Part of a small language model's weights.
Architecture: learned positions, biases, tied embeddings.
Training: 128M tokens, 3910 steps.
Each number is 128 + 32 x the weight over its row's rms, rounded and kept within 0 to 255. Layers, rows and columns count from 0. Numbers have three digits each. The size before them is the row's rms in percent of the matrix's.

# layer 9 MLP down (transposed), 512x128, rms 0.234, rows 119-173, columns 0-127
091:164179154115130140163039152069147107119150119109108157098084133149119154136155120170120095188159160156089099154104214175089159074099085121195163078157147100089125143168120126123144131140134133151160140123123106136215129108101136133120164178096157168123115109150090109149124118073108095232116114166156157155136134102083137105120079119151115120176107134138148134133119060136175136091110
087:132140117109174104122076137071131197063149116084185149160082176102122145161095088092134102105152127108095173130105124141095159094122118074098150103168094090163152125138104133146170144122100092075075160139068143117093143158140194139111132187069103163069142121076137114129101174145078091141152138094115122128191104124152131142123131031109115113160143124101155081147151153121169095143173
084:131092097171110132119115098106108131126144142072099117060086111122098112084107139100151132070068128107083157118117111103132100147167124104112121092141111120111057115120087153149143110093135063132119092123152077143126105135112137139120120159086073142122113016127091141120134090112074094151244094183087116089103159156063076134104081150117126134140143181154145099157093131168141097147110
132:163093100144130161098161130151130095103101103132141119135135179134136073132194147107102105096108147118135114132171093124171153194110139139149129132164163103155185101127156212099098144120127115095093124113100166154129110159142105150119083137000162140134113147144090151181156145121103149100077137142116164157128118065156086120136173123115155119117192135172134184117134092168089135158092
101:124093182156099128167101126102120120137089124102164191133126124118145130098177160162120137116121090183093153125124170116149092154124009141102146106202199124117095105111111171119106161101143101166132081145113164133106057101142124133123133163131187143107111114142182145170110123179100124114117092149124122111153124102182166107110178117173171116113186096081152097105160102132145134214183
096:158118140088159164144079156111119142101158221069190126157121140134145128124086127139150136085108175108113141139117152109084184122162121178116140090133121111087106103097162192112105164109137152130101115120139132148130107139166135124084103148100116056112181203092135168139099147119119116179082091157129124086147143131138153085155051113103072157150120163147169041088121149146187136189159
104:136083093159098158152121140142131135111117059128112171093047133138156179180135123124137108100091090143095104176185144101164111129135150084137186108158126107181196016112119120115089087149129108193148152121139119178152185119154088116126140092100144124181156153179128101092100136136174129120134148145176086135130127089098159134088116155112090149131158191139121178176145143124107144106073
103:100146115176159103129134145175155209106132109134161153135088025107080140149111112125160116129155162150062131160168114117127132157101125128129095147165153158083198073104138153155086089142125093106120153100129124097118153088106103181118126097201197153095143078118115111098129142168107150087123111103162103144114150109221093093167112159179116110132118144136093102127166125195086133144082
084:138151132118073107119103121191178096110093092109118144132100149238089121163146141100081146141119088135204120123145114107168105071108091109134120129103126128125156171108158180183127116198142091117078148165090123088112112084103133152141096105131175111132147117170162144165117174098112170067155156149115066157062135214145106115151132150171159106158170178124128091126129114145146159126103
100:136126092120101174090148084130111129116107105128124073119139139136118130144085131125143166115105063130078118101119137102040126165113157102080082127083129172114065119132161098196176048097157132124167140212135099176100056164141149115139109102159055094128124104130140100117150084115131148143180177104157175099139103138138131182121099151091186116107097110159140084151120183140167121107102
128:149147052122118157205120160132096165165122093118136162136107056135167085122100118127135193145091188099136079112142132143150137156173098135125134131115152108125135147141141144105118135135115165145198166102129128131122118132160132115147068104196143082133148088122159076160110171117114123166126126127063110167121144206111166089103112158104123088198141108074094148169179126159196135063073
104:140113181178153198098114123101083178131116150191111132126151131119081134112108131168147120131128100105134150070046141161154098063129184138112100121090122146090080084155116106115183165126124118122129192141177148053106120131159120099052170157171113150119159140159108171109181130167184127095182149109161129139101178173188090134125142134134163128110087135109133130124129140073089090100141
091:091144152111164181149100127100136107143173144134114075107115095118166101112104107126156164096111159171084124132129118107117105174126127152126144105168110097124125183134175129165137241112114076077127088184126186158085138130162085082179125094139071132119098085117122124118098171081142114151175105123102098130094193105084152146124125096135136169213140087099148160170146097118095123176192
087:097081087124117071110137099147113103123121140127158100121222136124134093121099163066065159087148158097177207120133174094051133101104120105140132148157118181130126125130087153122178100160105105043160152122176155107111124107146140128107099079209074143128129157142137116117116122107191186077083118100078150170110109155102145103112109107125112158085138135128073138133086131109116148144088
103:150115175119139192092152177108163117191093107095094173154127099136133152126167161107124147090092128119096061132100140125136117105103144119157113147113138121167134122156167145178129143072171142048152151169090153149096085164131071115156088084105155086154116049124166120125116136175145127074255135123130120157145176151132116147082136121121108156055111129127117166122112141121082137162135
095:121123152090121109128137116092112065129061128111140098110104125166076207070175075147131116189083116133109122174174111118130074137141131124139156151161118115136126130097151101162097094143144129120140132108153155137160124158163146120135172129127110190143141093131095081138101104172086130105135108139165097183111141211082155167220043086095113086140120093062123140087112172133139131071114
103:123175103146131119086093146167111204162121181131126200145161128155069175142198155115118126064126132105192213130113137099119189098140129120125103086109122146170140115090110155131074150111121171156143142139142086067178094083146161156136119110169140147157142140137103108107171187108113093130143138159143132216134122130093139160084188111112130113110101150134129085147161116075075100168117
105:175194150125099067092107124108086134083107126146164162138089119141123113080175126100126169096145131184135141102118080122180146097124193135167150139233134140098082110082082118129179103124160112139162112129122124084128103105090137166127170072080080105098174117138101117142120172110104137145038157167107152145140145155145150058103097122164132124165054100143151125157149100111096131101115
097:145127175100101160143093155068124158150102185248130159137132189172142137105141107205073127144095143140177083130115162070119143141124056156126083113103128162108106183131103152130103156161148130119151117125133161115186165110146085117112122162180118123114078163072159080188080096136143155098156082153141123110105182123113151087131121133116057098114125112157140125112113133088121112113160
108:156156152157107159152138170100164161051126172092161124121149066114147153113144139082131159086184127173147136090096117147139093137133148134173076124084125114131110130134146151157081128111088112097103198186144055083156148105174197105139143127181118130137167112204103168193131098145135134126091100097191110111072110152084145099125145107173119126108140128144096093066120155150110129065160
098:076124121116164106198128123136104130116137104112134135120135096168120131126127105128163147168123135156144050156129120131155087097164130123106126153151157078149109095103119054117126098107152095174165115134085136140194154101156097121145106136145136113127109101077175164025122113118120071112157147133130180118129169112035138144139099086201138108151076123059175124221169152129079134103110
098:149136094110152105122122158176066131132121131135111067105128161122150110142102083150144172166105126146067179157104091136190101159121183112099135144091133089099177145116158116078121135179100089124123087087106063168078170107123130118090100111150093099100160195156127153147133145128167095134096161124131138066160172129163165126118060120154060129116138113106095147141144082123149182111025
107:166154121104136108064166062124131109171118151099137109177201113106140136100172153169127155116122141119094132086062124146166135091124136104166139114124140141132156165182133145157177146094146124136137209150143103174149130138122061046103145130063095106123167170081112134106228130093142153133082158139078114137159128157142098115116113126126121099142134083094126097123118052095116100063086
102:092130098134063151109164124182135171094137090084101135143165180158104097076167146182141140167127118173145150143153107165096122127103071188180158137130148108112131099032152172154106133106138111134135137106108158064160168131177086107163085076096147120179139177110123140122111177120122102135122158122116125075134063111122115102155170103063138137129130113096131090127066118124144095218145
105:122147169106153100103222106129200111108128077156125127141106171164160103094127128215114107130145103104168105097210153113173181098083159097118118173148116094138084185147109140101154118092119144093121090126094160154136137172138098202131080140172171164091134150123111086101134129092156133137087189130139149109124157071077085142117133140106086127099111108094129092135116056126154121144093
088:108143135078137116158103098135117081106148190113074114116125093174130131200144089113141128153199166129127136129115157110116118126119117148108150078153139150181119145137176170111161128185062103084143151163129102144096176168089123132106060147136181130170082173110198102169107100123095119055163148171213167112102139087191108134180143098177145144089093155097131111098127133122129149122114
096:152122123145135133146151145167128181154152183162127117173141113075135097093121140145161108130119142133122113087146177135158089128119124105175123126173121129159100149149120106141174154105104184072100100133187119154080089118191081135156137044034147136100130158128145129105156131138129080121217119116143157074140220142189156138172087129098106134054145177080100143125156147117153133122151
090:148089180128121174103118124137163073115115215159153123155118177143175160084188117150060109144164129114139193140162053089144128138153201116129132159092130158100098110160108095108137147163118128141133113131146083105160104103131110131100123099135089098082117157142096085163173070130152097096121116165126048135116114093205160091130148152132081131140121111122093142123066063167156122136175
092:099138196116114087049120112192091095167160115136149154127115094101191077159169117107150170112102115161168093125203089192151122144142048159135105128144163094155118143162101152095124149116128100096148061153117091173164146157116049101154127074089166103119103160138154144073140164139126159113078136158121106138116070124125115147131142165144116188138103130107167112100080126112134173113154
085:091173151165130145153119100144167129106102161160130157111110111105148129144082107114123196108128197141088144107145122169078140139142092128078182130149094074103144057148077126116168172157117118052080114135177133149106146171116106142198130114180114144124197144182128160112152226154131097216165121113127094121126105140128135138103107146150170164154097093075117089135148150174125110137117
114:153122114181108152130099149114101133060119098147107143110131183110208134126146141115126112119192114096188145155091137035015157134141180110155135133175122173094166180170123103102143144098132070109128100074126145144121141100093056108163113140111124092094133068130172090158136098126144117166106122137094101137094159144111106184117134142149069163145150083174107139128120142175156124158142
110:147156117157093121135143128168128131163122144127153153044110120172125079159160199169105072130148111077119134130087113091144090129097137148149080128079070148136101136118115129114120168156125132119123087164144073157124112191145074076121037080188101095143156119189106180101137132104087157100134158125153134082107132136196076119114113096128153163132160150203131147163158089069119126142106
104:134095162118048034141076131122114040157115160154153126110147153108193149075149126128097125084133073074165111137104133120151126089117209148133130119079124155138124030142116065104127115103151119152130082118090119116166111131142137164108135079128147125142161079138120133083162154108139188145165125088097114136080135116118110138143091151136150156134165083167114188116117073175152161115123
089:130156096100153098128094130160147162111122152095108078122114102082164148113141148111126105155093186168106096162147105085065121145117161085132131130138088084150073115093155110143136115124125100028151073162140141132131099178111209079105164114123142140132139191145117139148141102110091072146098189126159162073096112178159125062127114129129179162065147110182181144157150116141105114083179
111:066144120131153014161129102120092144137127153109141092124137087118141060133188139152100156185089190118154143161094110159142111102141118152150052118066129137151121131120186097064067164160087173150134127172129132136168098115153121170161108082140126161128110112124166075117071094101116122116122141128086126102103140139157095150140126216126157092120110116194135104092126155085132154168132
104:137176091123103133143064145100117122157140092191135152157161089130084138130104109120114177123096156071074133076116153156144142137103128113157112107165133091122145149147141167108146103101123086199142162158076173135132234110149091118102147112126062172159162064148167154078163112072161121139096090108167153184123141118058126163115129149067141170152080162142139137127147115132184107105111
100:144115127127109121132156198164175117166174068135195205067132098165125094078130122144140155117112124132115120113150122119152120168080111160105054107153082124105096143161126153135196131135121183114111112175101125120090135176133129110130104108153133115135114084115113130102072155094073126135063120081134140205128099110103081102076106069123146110095186157089124116164150160166124063101075
110:129141192130130112152065111150157142111122148192144151156156117130181153142083065124143168113155107141087119183141150086146098147069156084125133144168144132084118069186161108161093158123163110133088100116099136131087144149127136119151119102149125123045127080090197133100081096138158090143132082096115112127148136110204090117125178190114132109168150191154147127125133147186123138202078
086:156122138174097124132074103118110109139125233162166158167180154139058137133134120121139090106124075078148124143139158173114084119119094149141096134112134127030132184138128169122100120114036183134137183140103110148107142088119181045152188165132137071127113145131119121096105134075151144193081112178146109129120121144148169104117097149137143094150106149160175107132140140145148104126136
093:066113110162124123127134154095111125154115115172127115169123096172135100125170107053180119133147122187127119098109089166143146110098144109154148126105139160142078125128105148163137178156156109127132181145143166132092139100154114213116139118138133132108148062169143137120108036124069118089177104114184150188108168198168137114124144102174101127144093102126114128107113155031127115178052
102:138110116174120172118181132118124134054150176087194178157146087119102123131098195137133123133072155134117142109098164139136084187157129102126181110160136142116149104097099090077186119128109114183158129121172151115157133102153107103136130148150103095166125202143116160146090150149126081124152106116041140132108127151129102115094148074097119174091139159158138101192145163112112167016131
098:155146135129124126108145170133091130097097108086140063145136107138220158142127095109079126094151118167138156088151167078111187162140184163160181164150136157146184105137095052096185086120148155131160160113124084140109137060167099131155086125131127109107141050172119099098113122150057131136159195169095180128117089060149132090139118144127149127098145101110145093107152150148125090137097
095:162102134145177146139125124137128112163161170109078169194143124121101107166117027094146120111198125141111118157142119143136165093173088209189170103117148137168104132186088192118102132184106178092158123082135125124126191147129176093087118157113152160145124156110117144151123155158113135167182144125153135088121135067078146172148161152116109104123166099155171133168077145187143120132113
105:142136170165123148081102092160151122148102144189115108172162154116103136081159112184185091127095183172161145085108084114187141074198176098181137119093128091101186063123156151079157107179170144157153139105099120155118132118143108178109082163132083110137112145084132087105127118105108153062102116163188101177092133119171150140138154145134133076128133116178170135163141143121138164160161
095:126129137159144143130158126051201156087174178172126079125193087133126073122171140144119092196137087140135153154193103140117071113141162146109126119084105117174131159146159130125123076105098163151132132112131085090128066094159129134168133174184079132102114125119140091189107159162111132173145117061183097153055145091121106185134140104144133123088116177093156134086135166139139142121138
094:090191166105133106125125125137215152172153106103085183163113116159144161139141149111099093156097126152179093085139161107200117159152122119115104091083120059142120119189081077088149105153202134173089104154128130102173153140101084114089160096117181148118127210139121109100110124051171105090077151144171122104074094115088094130132142141131102133097120153147136115167136103153137126100142
086:119145101053141149143138094137090107107094121145182170100117173137162188143126149109191115155152179154136195094135133103178150152198118143117096111136100134095118153057140111092126147081135088150101101117108114106108172161130143102123125166139139130121072143144112159146087175125101104122167191097089134096144135114079218119103120120157197133126114150108137134137080061111136149104230
089:177135163119180127114156144055135124118129072058117105150148167148132114168165172145151158094153092101120136140119186085104104134105112200142069077156125146138139182105168130164123155156115114151188118151089131131149081108177123130189123074192111120086149194101085094164144150069142115149114160097183128111126133149118159145157126078117122142111150123043161105095159107175123082147131
100:074144090160083165142174127144091151161119127137165139118132107133150150114138139110110156169170171144128194075117145153108150133102179090136141136099179127165090142094167145057171109107140089103058107099184156082113127116176162143084084201137081141121146057104098108113179189100157111151134137103126183149162136184122105117115165092161148166111123116160123165153164060084119136167137
100:152169115155145169056102161164111132112104126140140065126123107075175130150134143200185149113114086110123137104096141174110087147202100104124111109129123162118122118168176022104123113087103167184087122095177125130135063140128106114067113170127081133063078167147118142122125160153137101154137090190122171110108136093177119130123098187126133143184102133117127152095136107162173110122136
101:139135129172162110064168161196067112102147137140111127128064133163134126133112128126154121142145096118121102129130121145160126146105146108216111137159107170163134198146121114083121147109077110144090131093101127104096104172157175076118118135092153140130125144162071099060100147097102103133119155134191109124143078174141177127191145129119095134132132080064110091084099049061114065087111
105:094149155161137086198104170194107123164088109187105105083089115140170104075155109126069140175201128099191105122138115015089120099152181058142154132133163100170173098147122079130133143147083106141138111137115125169136148106129117114076162154150101131181142144153110093124141081121138159101101106141141161110098101116178096108103207155118129111121134150133124117155144112153071127109140
105:072115120129111145160070156163106063116096138143152102110089125164169160137199072109075143103152137104121161178148102175115127065103158126106181129159162124117106108106127144132212127104134072083154134108086137182127130107138108141119151165141102100155079145146170092133150147107121085158130153086099070167128069129176204099178128125074167089117129179114082114094076116165134144135136
099:097147135099099105102166135085083048139135114176140130140157121135153109179155122141106119138187140217151091113146074105144169164171123079193198156108131109178125112101164186143142162159162162131151122138111078175098169174137112142149093088164148070098137197113088184182109123088096177154118100096100172138122143104113163145136160107156139090117130090154177123105124140139128170135119
091:124133087147139122089145110155119167130122054106133036111153193179122096152134106142109147097140149167098138132116121124132133148116096151137127156095107058212155147125167164119129113148138125089120080114109134186086196156089091083132101158105174128120120083099137112152129132160153140105165146161142159128145047062117147155145140146081089122078156081171076145126172099117067142074172
# layer 9 MLP up, 512x128, rms 0.211, rows 120-173, columns 0-127
089:125117187166098134154104104149154102109099094201139111091180088155101133061105159142168125130139158108115108079129118162149087109109158128130131104160119094177148086154060167091158124117131163173142126093093178135126073052116127107117100107087172132095161102186130115103167153111155112077102090126068122169115139124086141143161139120117192191148119110041118144121057131088142103127096
093:148144074067133127129170137119134141116086096131130112097115151110138169135119130180100134092167116152101170095141160081112112178162099116096128101072105125147154184134127093084161097140084120126157104163091116122123099127079151096143118191119123117105183034091119080086156128072122097100239114132134190133146100128070142152121102129104115149162119115135153096105104058060118146138187
121:109121153129171128117172167144105087107075115117114138137168124153106158140104149094165105182130185109185140161152142134126124119104149091133079164137112137138127116084112231125159138112116200137146142120125188096112130152140150100101129142007115200094131158107077167097155149127109117125124098103134110127130085099157088169091194166116110113072136048088139140093137181100143120143095
092:162142180165120147163145171130156137078111113117098162108144139089089189107118130148158112138205152139114158156090149059114102119158105134166091123139123176187105147143139134116112109115170131121077058084062145111154136110130072167123099174176153084186059135106079103146166109126149131080124148113149138108124126196115126123105172123156146114083162104184140126075186061171142134099138
103:171079164053169137129112127144088118181050109143100193160154099200088100090132168140139124137110115112119095105137143161077096157170138129193170161159131193076209137125097177161093146134133147139177136129165137140141130105087119081139105135096139115165159146121117060117116111115134169170091154123188103158117125119114117138125084106121148138105119069132084109130173175167155073151137
105:093153192136184129083189095111111102117152099133173157070111099149099180099144164153117154119105117101208154154112151154121149175121106089186107098089181122177131088087174116144081144115084103110162155111148123122114101153181133164094115126177132167141134109089079114129092118136183092175106104158134145103116153135124158126125123167158138053125130055141099069121146117036148104125136
105:044102158113123143154055155112109164098084164136122090100149072150169180069118130150120079178158146098166039158118115146109169174169115116162147095157078112143120069140150155124149173066145128143133115145106147081104142103105163084158157077123166122073142115131109082160196131104070074169140072131156124146140167091118117076103113123139142109150137152112130104117145151129115121179132
089:138126117100131139119187108110069129100131082142088089106152134122124147113104116138150101097131198170114104121089104120098086123122196126157111139120111096072080067138039142094120104152139077167157065073113131130133142132151151170126117142158145171151135185118083086154172175124135096153098101062090172092148106119130121137081170140045095153111104104075134153132173074162164121089152
099:136091125083097165111121155140091136146148119123115145148107116154135090078143121091089187138134120154158126112134136098174103107136105198133114164108137092135129121100133197198159122215163119091156129150156127179101072176106106133188167104187196132117082113126162139165108147160110149100094127101067131084141072095125144089105079153113148122081105129206129094120213155129161124098106
116:131163101189139088141122144122145143101137148132123160119110170126153107153163132135110101137090142154144137225117146121080131160098104144108123198117145075175109136122151172128132118112077190115159132098112171129094117102104125181079153136121115106120119134069162165090087141067133099224119139081140122109152101158074129074121135135204102088175064110152067105091143103164124099126060
100:159132103051120084139108066106146108098154122091124159068194122134140101172146133129126120104118202170157082136152134126098186097138097094126149158161143110086130121120114215163159113115139075153159148144152114135116055112189128129151151109160112151173143167117129079151067168096119141105170147124201128124126093126092164124085121147136115070155165063175199101124145091138113130114143
092:156171129122123159158116106161196137141080161181110113178141088139152173128128135138168050115095114092176157146104094101074156113043147161117160163146121141064131132107088137143203070102136100134104108134097153104156131097129123186134132103097135184072119135108141103169152113152104089136115163136158224139091065137114095127131124173127151126118121102112111154128100079137163050158125
108:135057140100174146098116116173122080174167132135141141127128115146147123105107166135129145129132113125117069092106135109090128151148143152156166157160044156164135134171141123113154138210091093073106165120117178083105090109113084101141135158139126103139113148177216122158067166159119107145083118102168151143119122144170133100162044163148081123105138126167167138079200091115138143091195
105:092124100133187137132176184149109091162105121136151182100111142142137188113132076116152139109095098104160065098177140155101150137113115062071087111134094158146136113112136096113158145145114134113205069156130071115179136162142131150131167169196168123161111098113125140175099110159154149108163117086113177099148150126164171159076072122124066095099129132104024084141120114109139143140134
094:129176081121133166179114165102131111157167070139137102172100134123135128170077179146102145077135097154127138109122158100096081160130043145117183161111149121113112131147149099064123124137070162120123062131101131127093131130118171090080087070126044166154090060103112145111117109129155126154092158134124164128133088123150087174110190165155149143127166131065132099135159099091155180168167
111:104144170190114090174128092158107136102150161180127096153143101135139132154123150171101083098100133170102101145082094153157128162123090094149131159113118141117050140139128160121096057166170147109111149178102172115115090117186153105118178165116107101103044120095143114168126151129096143140120136078085151175148139109097124175079131124029115173188144090094103145167155079144140180118115
099:104145151068111134189117131098187131129128083144159160170099147155083171089147098129106172120166114125167081136116079102141158105131174185110149112114074064120167112089168137106160158172114156152169158133095096145098087114182122183132104109149114117141157146129120115141170099165086108180142172128125117089159117170081124142174117183068088091109096161169035143122104118171110109136077
104:146136081154114180113131139174119139136140131124080113114135064106148105092127134102189149124144177140120092097102100117124089161125100132090151198115128040135128139147122114132123145147113055158118073164129139120107109129143156192129113144107064151149097048144094149178165179128073085130122183143128092109166192143057097167100100165108112109163150145105123137066171108125122157192086
103:125114090151125171107118151064084170110100054093142162138177100096107126145184155174135158104120104131155084117166120137129125189155117096121108140142126151079121156144150157119136143167149139113167119148165068052094128108091155048103156127160143128096158069231139104172165200157141113183098122120150092118142142130147158135147106077104120138108133091159059120107107172144156137141092
103:119153087181107096104118152134146105120132134129097120167100172107177150109173161137073112111152156156142172104101118130105067084128074183124146168135171121122082063126103157165190138124082110123168145087135141127129079092082117134063139128160107125135117104083148120117149153108085051198118151153126113092193089165108123076135125172089123060160174163171102123112156067148145081114136
094:126113158109156117116107114132127139070128111116135142158167075151163183122165123156151141172139176101127047080100121129122118180113146091109130117089149143118212149101171155086126105099123098149115122162088070096080113140107096190146189164159119106096161124111075173094118061140114107185118128128138154134107179168176162111113087218171120103091136094087129158151127143092136170182117
109:115164162119192115176090141116108173058087114154137148093118101147113149155074127149138144123155136141184103140125094111183125122099060158162167141090125118039135112091110150127115136118172121147126152136107148165104169113166143170108153126158168132149109088098161149188199081161115145103130007133108112141094092134133087134104151087215140118112121147135185131090100107132130129170127
106:150162159140133113174090167083151131127148091133160066110161074092085135189119118101090053110125153097109069143104067156119179146197188067102101098137151121183137165120137112125131107113111156115123096160128083128120196185138110165118146132109069108153086139118121124187086107105131100124130108145127154122110145098147173188109158160151148167115135153145160205130170151125162181087098
105:126079188141147081171113093069130119099135118138172093094101114163080125109151115132116141139170129108132128094098181097122142128094096159097148103164110052157152152126125133109128100193206135191131149103136165085143108124186083114117170130144130151116119143099159120094088100103059177191116118126134128093118127188174188102100173171058116155079184109103118095102109139126136145129070
103:136141170125154069111164120120135126090107148090128121106115147140098128118152113064149139114194080096119187055127125079140142153118155185147134140090120149106105132173185186138164165132109160085075164106116147137165098124196128157026179096146109173131103155133121171141105120157171157147111080093150149151184116178125152156147131173151104166139187112126131135136140066117110164060125
091:105149208074130084157093116079133156177102182084142139168123070116110116111114099153114159155109152123171115153140135146183113202122067135084121106064134119107172080110125165166161141119131143097110125138105136130136129164102146155084130140129112140111133139087155048148134109063100141147147121155119102166096093146135228175093153136159145174130177101163112126130131166089152063086079
095:178139121106129113183171132160077154170170076111181173060110092149158176129128098105125092135103140152106125171074158154074176067108106171137088120170159116153155127089172145126133127145147167169102137167137100089091142116132096107168136131155133094134124121077063159055113183139125110151097148143172116133156135154156183191110146155169186107118102105059150116138091179144092124119123
101:128080141170124139096092120125114133095119114173075130107100065056128127140078102130110183177149114167164134144122143111112146129154111106115075146187162046192110150093128165152133171092162146128161083076089092139167116114108119100094140083166084121156106153118079093186134163151123128109126141142104142145174144180208144135098036110131142136180119141117136128162177098108155093160096
091:125123126114148152106135171153142126118130105153050093115195140145107187084094092161110143086096155170139119090139146100125124160129129074107142121122175104192198087122133099108163128084126103124191111107114153053146141129106106154181152079177108177163167130098151095126120140157104103148141168172143119148122169068123143143092146125087075163121133101174142140107154174067179045148169
120:193168106108138092122094137146130127153104073080158063126107128199139110179123128134069163110198201091204116140168136145087152144097135107175130152128134149152139150163146183198155101118151130113175107060133130134154143110105136141166151087148148182102126106107091110126129085110148139173120125143100083091151074134093100139110110143118116142093148111083111120076125065156172146165196
097:187115127094181114160166122137189134154110174106137094148158081122164119121068121150083126162134120158142141124176137172126155157100142191179116130162093166173126163154079083152111155099072116034147149158184101071125161085145151134114111132111161083118127084137165195081128160088124116152124144142199159116142107118180081106157169104135175184128137136145115150110105174095136103099133
101:165167105147162189087139079143109143161192123119103128093084148097154111138104133129108140163137179154091115118116112179065163120178052127139094112152126117165146150125092143139062077148107119160177139176077119105170126178133151080153122158139132124126091164096165097145127151146092141041108180135109185089181155105154125106124134106140106101129118115100075060124110083090070085117165
106:123144100131163188117071150124113115176154132141153089159104087110154124150115077184120103146098175152138062112105118103093112124115093125107144172136084155163128058093168175173127089110133164084146131118079080190110122121127129170162148097138114184054065111154090122078116116140047135105127125109154108135160118146146158156152095192138130176119128104132176141180165119124110046126162
096:138101131160148126134133155177119143158114113122150177123117111087092140118073084127027172182105134132196149067085154149144110156156146107125094087161139162139134139148100192140070114109150103114145110116093156115124091158104142134113111171176119148144156137125165144161140174142133064114080091135145101155158129106098142119109089185126122078129064137198181176181111049145120128173077
105:116124168118087097121082084133164108164132111114049114142126098160114128117158059104130120026089113167159126073162128151126155129160091088130162103167116099137129140139141124151077078121126143142109119146122144230101131123165094108165195137126129081107125112163177176118189112122097102119142128133062149121180084154130106171064126163174152094119116105173127107132152198084125121139120
106:092101141132182129134100180153173104128228086091190149166126096140043134122154101101143155119120134171120096087116158150132169140126124123152103155140126171122096108169123155094143065119101151070090136112066099118097052170124113142163167122125145062145095153139105086113164144104116089121106174123112152158129102125226128136166102082159176140112151086089138177133163136143122122109141
101:079088101160159116116121124129140048119116107144112103136023124158111147068122111124135140082147158142096135089084122091151114151096108127119151122067091157133135129154177140103127072095172157086202145178137104145087082116097125146115163112178103170124122118181136159146108139105083138172122098094083146181197092186132133127106093119168135132122151085116119101148114074052139082085128
090:123052120111108109071113130106146079067114100199092134115075104176135151132127130140178104123141203130119105179133111148136149165153110098130178086086095131101109166106138139116154125099134173054128060175112117140152102102132120132118141083099172108103115050107097082156137182119135148145115075100105143144140061079134126153120114074145114121145156151089145061100142091058084105125128
102:127155090127126092182098132162120154145137114105130155082158157135146121142183173089156114116126143118117113122179110178125166158116108061113055133069142062105110126169098116145131122115113148097145054133170150134138034139117127080122123146114158139207116147118154164092121077137158037151133116079145158076102154144118106157149120125101094126119156123081044183133131153159069106119145
097:112156192211172155194116167176155159160137101101117149093130118094136120104184088080117103059178087125139077132106136080074142058144119114178126153115151126165143128110161186092151110118095154116096130143143139146172091130116163152137141076115126067135108122101179106084098130154123084183140148136115118113119179138082103139116203118122130138172157104146174079130062120151147131164114
103:118120152131156114112158111171160128182144163139088134181131091124143154110058110113164168133200089119108127057165181054132147136055093095191125146129097126134103121167116138145088078144115145111189087120132149067142153159090148132148074112087177150143099153093170093138142192157130107109098152133109119106126188143149166170180121169098157131132107115140128139144146111060131116106202
099:104170096186101110082145125150125084107116089071091162094139145088142166102101089069159125139141104109183096122145141118145187128115189113147140115049108216114094094180097146177093112174108128079185083105158140144140134173171099199112106144169104141163132097149152125107154132174111132135135102088113157171136093146100112157080107111138123133162095073142083090091083152104107117105152
111:146087154113127091192132093116169146093158092178141119149107126189098096149169123171147110156135079118141086146045084085102078167104168113110104190137092088123178174151135111099159058155087183146143136147134100085091144107162153116130173117167152107103095166131151100147076137083113128174117167096122074145157119159124116066113133115111108119146147133068170156136166112143176076102089
102:098114150143140078132119132110110139131102080167194180169103145095177198149144127035111066132159114132127094139073085116176127174068126108163151097133091139157150134092073117134110160159129107126136137126129091142097135107130148143130110128087134149166103125089205131139152139107064086115133109129078131115132174151112135121126142115116089139203183145108040137069059150141088100131162
090:102121093122144136110138160139067125122141108157093037078095160077130119142088140118103094136162132093126141110141119151100132073113137158188172115208146138135157097079155121167123141038103047106139160142112121125068083103140139115226113170144128171135120157092112127108089128163102103129144114141075147152122144073142198153114096162080144100166135087097093129121138136091100113126169
098:119142127152175110036140234153112072162137130111114076125130152130150113156132146155108125150129129089139077094110099092132152160083173136125136121086135074135114118084159050135150085108152130092183118117174175144090107080138126145173083185137212218112121065081138097101096099078122076147100152153149153104134080147115140127140155149135164109145137135136111108129133117121140127133099
095:042129126158118119121088101123124146088136219138145102076170187094149147108124209147144160180144121110160152149136137152172106090127116135132126100181154130144150116071141121123167099145092086156150109127172104142113077149175094098179190126099144144126070104170166101134109130136138119071116108098082184147152100141171103123140158162164197078170130145116142183134118163118161165088165
092:165146135117141141124140173164161193085158148156128098103130115091081160180159142181124087103127162051145138072141141100112103166127139113139113088147082048067121195097148161120107116178148112110130135139116158130126169148117123136134055168167165101151092117133140067102122108167172115137129143089155140134098156174107153164154168147143151096151117028101159127136134123048125187100135
104:112162184128109131097151157100113120162131088124111147097124126145161108122135143166166100166056085098152120149177087154123114134145102063147102122091096173171124146094211119188111090113102118153154117090146122110141101164200166111083136143094197112126150072095092143121071144127108098064079121136138143105134186084122191142130171094115181105112094039097155114122134112137118118085104
098:170071108133116105113051157115136166142065146149115110162161144177174130083152150108137111088058136138175128111124162119100164147074126109108104090052147083125048166092130108162106139169127100136170102088122175119083107088096142185176097133159140148208114128126127139152061143146091109153128113087159101131054118123082116097100160090138136093172121120154098134171144110144148133139161
104:097124119075160163129159140123138143069109150079113159115119072140083092113076112131194113093041139089107146110107120136096178164113142105097134117109129125095172127108152141188133141192126156156155135121154123135174069118228142157055130091186141151129139127142138113163087148171145124183124137131177150071106132108140133127120111145149154071156132129103129137048142058145182103144139
098:165106165100179082148116099086146109154127136139100103177135081157132156080161147120165154121129119168152139112113152178082134109135124128110161183151131091180161140152125175136157116145114101088091142102188194092119137136150107105203146138136107175096118158162170080100111196157102139130187145124139157179140096140065029177104122172107127163104185113114112142126142077082146107149171
099:145112137133129108143106060078078142139147102126155099097096178114071144133212140068099136109173109154144121164153168208071080087114138115116090129096069142074199160163124149093111165151148142136174169080137109133090167087129108125114147111076114150140162096113132136132072087097127117156134104122136080142056122119133112138123090145171188118120088093102144112146055124118162114135168
095:117170138116136130130148170066161140154158106182122141117114161097132181066100106149102135145199108097140104115166144070154117166087147130185143133140107139154171076147114110062122122098111108181129067176149161064114101139095145150161150110180093161134170065125145123114067122127098158135198124130187130095170155160151151117133088153156059082151103150112134123119170182072152125123164